python train.py --n_layer=15 --d_model=64 --n_head=1 --n_kv_head=1 --head_dim=32 --d_mlp=256 --vocab_size=2048 --activation="squared_relu" --norm="layernorm" --norm_place="pre" --norm_eps=1e-05 --positions="rope" --rope_base=10000.0 --rope_fraction=0.5 --qk_norm=false --attn_scale=0.177 --bias="none" --tie_embeddings=false --parallel_block=false --init="uniform" --init_std_qkv=0.0648 --init_std_o=0.0804 --init_std_up=0.0927 --init_std_down=0.0927 --optimizer="muon_hyperball" --lr=0.00551 --lr_mult_up=0.635 --beta1=0.95 --lr_head=0.00942 --grad_clip=1.0 --warmup_steps=200 --schedule="wsd" --decay_fraction=1.0 --decay_shape="linear" --final_lr_fraction=0.1 --batch_tokens=[8192, 16384, 24576] --seq_len=1024 --doc_mask=true --train_tokens=88440000 --steps=6041 --dataset="wikipedia_en"
Each number is 128 + 32 x the weight over its row's rms, rounded and kept within 0 to 255. Layers, rows and columns count from 0. Numbers have three digits each. The size before them is the row's rms in percent of the matrix's.

# layer 6 attention value, 32x64, rms 0.0648, rows 0-31, columns 0-63
099:117146112119167142121141144077155181083101109151135162105140123133152127103074112192133166121096106164145138132195133102143116081130078063118143134081122168192165094061129173109112148134177079
096:118123118129150177132102126119081108077143113176146112150165098135150086095141163151093096121173147152177138072087193088090133140162196174145059111161125107145173133126159086100124091135074114
104:127118134124102132134100115188126201115130165158207129170158103126103175186140133131127108087134120153117144061098154104074162135119140088107094129128063099115091107160164132080142191176098109
094:131184086142098187160157144156093142094077177148144135119117107090144186107138157180093166123164087155110081113211094135111055142112116162138104150084100095171131154106125136114095102114118122
087:130125159113086099144189116125082169166141066110160112132101078111181098084115152107146100111155145134119069149172105120162181094080103179191135093136120133093096137082164169124166117149170136
095:124117159104081184155098176113152104163188134084107161142120163089106173097127168153095073132124087153076102149122174148057194090169154168100073156143111113096112120140123140141103132111134108
094:104170168076149080105182169077139131090099154128131157165128170141158122143156135117151114193150156169085141143124094098141091133137151140105130106165135110108135059054105115056134112083178143
091:141197093164179112138091152098151107114165052079132100106109183102151183112134131150123127135091093161115145171146166117098087142130157149122141051163137077130152098143140129106125126157050146
097:149161116093146118110096087123130172134129164134171131060139094074135098157125168130089107131135099124133097131080146129134154144115224129120076117143165115142055170106091124196169175140111174
098:151117113119134119153191213141143086148145129114134149112137153129105080093130106102135091180101103151126140075130150149072142115049201126132099148188094166139155092111121147092151130113054121
111:183126141095087155149139094208102167122088086160098117129102129067088141126082121146121096136220135194129174153145131117102128139101118101151103158154143143117129127184118094138086059149139128
096:129134177087169132141127159127160114122167111166179032124116139111150141115057114186166142154125112163134103140107095104135102175151058095134137158109146053095154126113162140171117112145075143
104:085131158077045179110175132088151115093165103137125132170141110097147087153132134086103111107101150207176164128203160141114119120075090148096143105146114151117125127107093128146164167158093152
106:128150180106122139152151125134075156103137131112058112104147123058141162097124106138152128181150159153145111184105168134196121127080177122056052091132169117178156120089149093110132128112117116
101:116095167181110172117163129094082170134135161077156110124161136131119072149125119214130089151134119135107113086106095051164118165171107083168157150161154083116143142137085141168078144154112117
105:127113148147165102119069077045096097139098171110100091164137168117105123088113146132184082117108187101167102151153140143115066146129141119160168184152102136170147146133082145138098192107136146
115:201161110074121146077116120189081124131150145149147089158083147160200114126144140130128166069104136139094098134124127155160097104069113088137119111174198113147156151105060154122088124134128145
098:104119093094116147117148118119142125227134094139127137095112081121151076091180139100137121157221115142132145160103167136149084105158129120086128143142076081130141127187080138077167141099173119
102:132196184185145093120072131134150081150181112081169093115155142073097130181097158153120088091148173128148138121090139221130127122171116121115112123098100162139117151135102108117120093099113082
099:123134103093099104114133059118156178139082179128103100095127172182086110122176169094146107190113094133107071143143132167203150146108108196143171097087112128154100129131143125128091146164103108
087:156143145128154106123108104032108144120111083176121113175139148151103133079198088152131112130118154132115135082115074183124137137152090108087098161177124121142090094160102120186166107179183126
102:100154076155123134046165150128116083177074067129134128142145105137101145121067133102136115101142161105057139131114150165109145113094165180092124137131150106155133155165165148180163142168162061
098:129137157073106112159121078110145113137090108070136151171108174124175118159112140162120137158177095144189165122147159119095158101096132120097126099118166061194086069097108111100150164186107157
096:150113033191182113120126206077112115141149208119108104119102167094153124113094109113110097131155147127136121097149123148159102122168103133113113106121133141119117150063122084157214113127126152
099:128178086088103146155105126078101125130147168174105124127158056204137123164074144119123102139117092103098110144142119170159119106195127130083121088131125148155116141105213100153065129147119171
099:126152152081128101096125164153030084133173112144160131081181125113135136172177090087144127175153085150139131163126158079093143095130112132185169119186157109140080090106122165106127159106126108
099:072116161153141160146131154114122125058056100117155136090090166116178128160135111090157155137113176105113130155042194153108159168132038129117131110111095150134122134116148150115150111127174156
101:069148138141151119092102174148168116148105000152105069122117151163093132086181129137149110127134146117121071124139156173170127102158111095133147114128143180127115158096139078109135178166109129
096:244050101151161184104134130126139112177114134104141108110125123140130122133141180133149092163119143105129105164126112102102143144120132069100083164035140147099097089148154103132114130120151170
107:127196157167140127111102131103100069109125091149059094126120118177068108169090164117142192122128085151083166124145111161150166131150092168137109118194126135098131130073091164130150184127128156
103:187184109145122085171143113122114147138096104146127163134109159115086171157122103097100129089166152103130117065156158113123173193138153125103138188101144070081033153149153127151132129078119122
112:099101124136132092189117138138092072097141117183140129083122155097107133190125210173089147160162167199138102144122090126134107120087157065137143174138135082103123076099119169149123113113133162